Each number is 500 + 40 x the weight over its row's rms, rounded and kept within 0 to 999. Layers, rows and columns count from 0. Numbers have three digits each. The size before them is the row's rms in percent of the matrix's.

# layer 7 attention query, 128x96, rms 0.115, rows 10-31,73-95, columns 0-95
086:565512504432550505486480503468533488461452485449494508518528462500474500499426509552428494495552508539489460500565525561604523549491503472469477462521451542480552490538536474464439442547550484505541511459466520454514467490458533488470562538424492500524531521475441440486500419527575524611
088:499549540504435498500516454497467520440465494481515478505477480530473440384532579524545508501479410473528471528490478564518525444505506570525509475515465471560484508498508450494630545534536489501473455554522540510414488554559534468480459475481577519490460471506529544508514536529432533548
100:487557564549480522530533484468455493573477550531485564462466515596478510524533519530513543496530377491468518551499440493518445411492531575529504480525578540558453473544526480535518528505500520485429481511516517574460521534536516517498488446511505420525462545519493490498478522519444521416
082:460449555528488480497508536518552530449505579516536502506540489446512461534414481465462473491542490515449533515470575476508495494473484538464553451434505418459565493473516545484500507518433501442515491449479522455482531454437521548539537554529403487563436573555523496529501508414547508502
088:436486493509592518518533521473485471489546523468534537536572560467455435525452502502554459544491535500467485445565485452478477589484538413438550494451481468501458527497496562518498539515519511528551624443505529481554518462485467501558516483497489517458540403519460531489500445486520504535
108:487422438526481501494531486530525509479535453560556521577492556460515486513484457470519538482492580561472511494512520455582536569506485482479429557443506428495525478463434511474493468472395488491583568478516473496487507433434471523541509578529505515523489456543472436459524499482544467492
101:466490486460528497543451496492507482479517520663513501585552480440509449578487443498508551514503524493517491450583537480435511607491510464436516551520544504489467525450478505518461524522520558574525540476548507532493488476467507504488492566546535479534556466544507501544540493438508472512
080:575465476475522443542482505510468391476488527479537519523436487476508474491513506443469495470513530457484528469439418510603449487519486530520403535499520380531511515513478488502527496476469490540523503435473527453544439489480470522530500540538468549552572427511470500493550494494414462524
108:546527514484529532466472510522494489511473503414463460474465516487523516444489529472475454491550525474524469573462494559503438443533426533509447434570469551514564532532507481464509477479497476473468520461433502406531481522583453547536524444430533514452457491480441559500467482585536513569
125:503553568511481525440468461531459484462500525407450518511456511542533535516484551541561454473526448501474520550452442585432463476454453549512468453547481554545523577531516448451547525538543454518465451532504517511486472563583532510495443471465516521471502518435474527543473521560486481539
111:545534449450490488455469422564479539472445478441434482563473544596547555470488509476526429483569472528534494565543476500492505477480470481546450467528462547542459497506495539482491449503531491506484479511472571485505480534523513484535496404427524509444512540407506505508457513580518545553
098:535588477509435496545473484493447526431499526531505521489547459575450503483504494572479487498496431554465513497520495467506461444527582566504519510496546507505382507488554541509586483470562513474473469519458499558486545582495569480471493494492478483564431479509476436494516474467426514458
120:593529504507446443437537477549513557510494503479478492479458488575505536466519507545479491473455493524480496566457442578491523409532473549509439409507487485561489518485540523468540455499476466510461445598491485506527464562550484596456515476491520493547426489443478495499512500491458442537
092:491474474527529471430537522480525539541448531565509566606549472436509513511486508521503571567516434502538525465532591467498527553441484452439541508472466460401509495503496549504473498465523506524520518491459483525475493484430531436455460492588426507493446492538499527511530517500563445509
099:508511486529481504490548472472582491447507460498527464532526508534464484549522430480474515445504490544480475491506526553502540497489564528534456535532557555514457501438581506481376470532458511544539508524395459429520470509483511507537529493583598477566546452547499523470442498501549514501
108:564526543529584530538535449549445535494459457478491497488474430549518518454466467503479531518505487483515454525471475568491465438467384523478502555531450536513482524564519471471565477506509458519481458548490430436496428502526508536448463518541520559535441472495499390496457524533532511459
114:451522511511493596513521541446573510528506501526505498503513487456463472514488599508505468562506503453506484450488545442512468534501523448472561488521525460457457486484422455523471575455511521463548520507566577558538502437438522378534565526509477473455506547493530494502487470448449498554
100:473491515534563471475522461468532461568479442538487497521597493446486459488452411473546490553445512485510481532517543516420504569441478449476457593523487443478537523509495414478491537486460487563536550533518507446508476499512426532437511551493486506512576524489541527511522441504526526431
123:562593557476536502475491524528418526464457515426520565516454515522528547443521531530422487484532471502501470504510440549506457463537454522538470456496449512519493502581470479486530477478570447497468434556524479530515494533544488429530482445440526537452433503462511526474419504570523501558
110:466522507510470504518464521392536490460502536547530494532598454468431455545531454517534564514500476496545535436511539480484557629488533534541516511443507480486465507515401510523464538561470553502523569481501519528465534508417506478538511572466539506535508499504494498514515496455500416474
107:588555562529527442503511456528489558467536465461515487496438439561525554449507473504497531498474509486437544545529437515512443455590509567534480498509499506560459489506499548527525410488542484579498496477523543505496496539573496526461433463475532515563501447455506398487480525523452526502
103:504494492399443529510482482503488554510531450576533526555503479492584475511438498486509487455536462534518606498514506459501536450505549495515528429493490457459512357473524522509515466458490540520485475515536538532489536445465524431455543441469416496581505504522514498468541542479460526497
075:514511555469516484438484539515524502555515498529463513509530476450495389486423528537467558444577473523522430437493502445557547507544457481507498538589461510424513500446516480482468557477578495487499454473518463432482543406467495500484477495456485534491465523522552534517473483469539466583
101:544468514473522490490544508487498450445493583455528529469474453455510532476408500488525416527523479531458494514506462526564535470516545497573463446531468556443551535491496527504487464485509541491449462524485494389469468468453601469502494446488408530438538546473443478547501462541528511538
110:542533518519454563512550519450484500497533479441481487502472486549441524434605493490417515464544560436554479505496510541465463507509466533458466513438569564561478483512477524520543510498525430550463482544492537492536520583534492482567480557508535467512518496557536572520501537421451523449
090:528521493520559506481529468494461552573466539588499571534507460553483524568506549565515528459450413465505503555482477531460522473530488538495538540492556549543471498444556460519521440457421499493524420499537483553523566549487428525479511472594497455542492452522467481511505504513497542454
100:508497467482449468530485480492490523447498517558526510512525492453490517498419526540526509536535516519436505403527559470551558471516481562513549457509464511386523475520518492506517467538496554480440478471540517572469516523428580541475548538479420467512471546524498432522559431503487405477
090:415441485497478479473492494407516475475512538522566444494519507481492401532456515475514545509480522513543556444511602412510520559458512524499474521474427493486505549492478511500470611522502512522498539507440575468457535487458505475465541573462432500547548503498474483539491484488536504572
089:468526514492571487470462493536464491468476476487535535505461524481593518500493492467474436465540515507496500527445516521523550474513565471492480573577509433463548476522534476506489431491444531503544531431514487469474440396488533481438484493566487507448456450431475447471469446549585498417
124:493455490492496439462498516502487520478492579586518527484485513477543461579469457454519524552504451531531511451560521429503575532483575482497493519515478473450517490474497524527466457504461545511542493475501556506462484431463593534458487443553412409472444528528494432518577488518504455454
096:470494555540513462504477512418467502463434507591496522543510503532533525556436581575466475471570470535536519476488436474499520473464453424526466523514411401424551475475519508530529511461510479519501439542535504502420469486503472452454491471539460478520494554472493510551483464470519465552
085:557523406530482481543484469516462526506560449452523534500454457537498474451490469432516461502491471499454476525505476531512460496579411489477438441538478542579518525462513570471546505503490427509483477520506480460530459545558478558465493450460481572536591511451497517473442516578533502454
089:526606461459487492461470510496483438552514497472505518480481443489461465535530508473503567462556513443529519570525577589438513532472487551519512556494502544522491550593494473542542565545518487571524589491486511541569485538528515524500471505527539482451496567531459447475507461465534560498
105:511538472448576527439513481564521540447461483420521457440449493527531493506492516477463455438512563428478465612449475570505431477560489468522456477534487499519424542437527478466551478483512451542504526476511517419535445488501470541510560488500512501470489517435468513473447532486547504532
104:555535496550474498479525498599439516471511486441439496473476498536483546440548533465428512473519462485512516511566435491475485435550491547513504503487551550555498459483539528553588459487587464529445482575529482492536504551543553575536423511494513488482523483505539500517462532478467580458
096:530519508518478466490547526517475586534530440481465489510509456548492553378494470541502504527525468501471488500546470479469516489441423475479536514482493462539468454532456487537511498487525473548473499559521472575564561526576442467504453479511521548491513469451577441408479556435506560561
095:428427462459557502492488525492575477480491480464442518461546461445517505482499569539502481509491496490508478511442477525619506447482499554503546506499504424428498467496534443535471560511470508566524499496499467487403449446479500477435497547530481466541502564464440564530533569518471473551
104:531499450500521448488539490520489483490509477513528503434511489583537460489419433459463473477491453484519443540516529463558498474553546546519471504509514535494543496500596515460481448442437514515458535453403502436483486413444501572497561514504485475523497426457467484488543506568563569475
107:603541465558591491491532409599505552517483447467488513512469437503470562463462539541460518476503520521511532489503421499453488490434434497495489466504454487496460534490484448517543438515541473543518489556540472475507417523527512553467421544502573515505536465477491463444455488538520503501
078:438493518482442528553487475462508589557515459503469482527451463543493502536524559458587510509570539469483495464454526437466546553499554487547496440521487456522484481529476507569498461445563501521450458512474571523526546486485482405515546483438478461443561478455555482528497521470456544565
106:503456525547502461463504557438544453524531530534586537502519521510434464522488408497569599571446509476544535456560583492524548553477522528512486539500412558495517549574477546529485472452492477466488515476527483536518485498495522511438492569531471469533501549523487468544560449508502481471
115:544507515490561490522523517504454530535464435439456551505498440524466561490562547490467485482477497496481509493514459525515451454470481485529526490471480464510486441510518441570554467461544463477461437583531414520524482541558470475515456499515494464435553533414541524493420559429535580549
115:488490479518450502490485521452485464507544567566557491560563484463465429571545494442542548566483452503512512446560602483467554590488555489499478501489471438510504500523432584502479550596499547484490564466457504517517494482439546537495469525493463499495515505548509489494539474485533438478
138:593573513497465422519480494583499507460544421442474499476461484579507512444534421482460493463500506455499496514547475540520457459513452498536476491541483545583467505522536540539521426479514455563515473499472515459540467570563525520513417491478524528558521447504508479458484502481426554483
097:537444550505543544542472563460541440503475509606499496504551468422524413519475527540534513535475487507513488461459514508514511520442469498460535449500436411466516391486466537488531498512500459479546506486560458562444501423465552449491518487509472481484517517526488440428533471535457467542
# layer 7 attention key, 64x96, rms 0.113, rows 9-31, columns 0-95
074:469479415548539446528455473519465478504470581491504507567553584469494495552535535445539420557461471481511496549465514583472445575454468423447465474548460484441518559503502524500554484528498537489522550456502480505515519576527580461468529481488489548459540507483520551491498446493507493526
087:484428451450531538541510516543564533484495457545470450552495524488590562500605549561542455532496497511559508554426502487459468528527460495525463484450465489521528469513495516384451500497516557429504531501530445517506456441512459488468501473463464521476470453502516477518501578466580507498
102:526506520523469524526515448485482488592538463465475507438438471539479477507448492508493515502479470559474542495454505440537551428514516459553508432456496517492472482542579519550444495403589451469419487534534563495557472514549472486550517544544489458468499545452524503436468565494444491464
082:466527481491568501543563471526597523492564504469441538465521478468449549441523541491451512413470538532455476487520533469488479440594530582530584499440497526461436538481592481498523548532542565481547494506455493478530507558455485472572520490562486474534535509490507509501476523509513483474
102:479494507491526536493521579461503494471463543532539484574531454513516481500516515510536533532475512442564455529461458570517477520467483419508399522561447444513520542485415491458447500571493563527581520476532507475486550513492483467420440462477505474483586480480421498480478456505538434497
091:550442487532457542529515574482511489445446496538545501494509568491429497538521503466476487468461431481572495474469528591503546562438486472448495485536475497462533519491413522393574462507504448481570544458504490477533503497442521447418544510508554495484504527535448488519517466556528477524
092:453530483484502522468393484494495510466457549570513435423527525494540437491508493516523480542509446463515437515519428503581455564461467477424446459591490503513508465487457567510540509523575491580477461492500540513517479494520508500464465475486489590479572535545533490532495527501485497576
119:487455461467496592453465508507454486472538530509537447559588509458544537533503528503532443521485610499492512533463457591448483543499496469468463518539448445483501567479417482421504496554467508480552455472496461525492489508463476447533483447461509567485595531489504532536467476475534495536
082:479468499486446520541422499437536502486539484493475538552538471546463485509536514471568524527438444512500413465511475484547507544481504456464547384459510497532488518481519486510557505541523500506534469423548621534581472548589459478508485496471535503448526527504547463516553511453525465466
113:529530533468463465578508514464454559469498417477442498545519450543499471470563506555531559485512529550474513504509508448508474469543511545525563480394487489511469443556570455551495555490556507490454452511516480521474472476534486541598541487546490473569470438448480453520492556469444539489
086:526547463449496467525548537429495527447620487475459549524528491534485549519554490456456478516517505505448478446515497442472561440552524490545530481473520546510408457450503501545490476546518523452536443521511525530534526462492547505581500500576472475570455571538443489516558537449477493479
118:505508533483468464504519449508478574480577419515423493477440419556581556454495537574498468492552498507506477539535511443484506425518517489503536481411524548533503450493616506527471532433517519542432467527467458457510490488546534491499485526528450512570480507513544486481494530443531508522
081:500472516531533530477535446536476530525518427463557511478455437506511414460479502489496479502540476478464550556486513508573478457494567463491456484548443524485470478509556471541497469418537561458398485560476473498496458470529462463480528466552482521479576470477565436456482591527541539547
091:506544493573489423482519477477469537472524462467518543508534491573501499484527477519532482415521472504453529499513528462523533411534533518604501436461467481591505523527555549555512449492513466517451444479446455534550487515513562555497485452482535487476456529480520529590504516459478603536
121:433461511513525528473509596504502506548495545601604457527512528527564453480498515516540540523462440444564513447498464530535513543439511427488459536513500480508523478511458507446501484492475520568532558479520487510469476478519525448429489519451472491487549460573495513514485387512576467480
123:525528462448492483500518444460454569496502484540427475513570463489552517469543510546515470508542544478539471559501505464434435508599530581466450452460464485545505484536563500486506565467558544475474548522511474499453487469570459558550511486482427513522451430478502548507475527448513520574
084:477512555502429504404534486458497508462546474486448533464481545573446475483485531573490477498521499494450493518523465492487465487609499490600505466476489581516489464582456553556497547476489498504464486500501436522533524509529485499552425476537468475497402474458510433478471558490469563533
104:518443524504502512541516558566535455489445538524451524551469569493507484552459553519435571528434470476504498510452485530550489560463470451488447568515538524476501515512481483431532492526503495499618577520518583517495499487486472467482553469507532443555521526478535524434488394512487488445
098:463529506501408559442448505501481474495442511537494463565486528502453525521542602444484495499470545538538456499422492536490488529559469515493460434525527447487474487516475512482506490512494520534553480513455585547502498540424479472567565485423535471496437520513504519510440484527539412586
083:483521462485469488533526508607514531503545447405491563458500535494549495493490460644472492513536489483493506488522423489489450347487541481538492480547541535520497471497532460435468466498447551475476498453485475541510468460525486492473490473554472557557524526502486529500490550508539508461
137:472485510478501538515474537441499464468474503508570473555537513429498506568406543436496544489484501509543473412468485539484523598382496462429482515539482474446520528485395515521529483538482471496534542527511526513477492477494506471484509540511527473433501528539474545539521440525533395500
100:469561496509478506493539428475447544502529464463497514468480496543490522455456421526536396483544513504484522568526487538486479474502490512487492425499442522545501528574563530512530444528508502456471430523528433490498515537517480511496472480478497627454439560495516459550512589500438578518
127:474464480535496508537544495529559466481531510534558527528517538448536475570474513513537511513450528477501447424494497549520546525493571506455453423481517485508491546486438497488520525545418529485540537472507526498520538567394526519434490496488543467491565501542446537613484446495503420429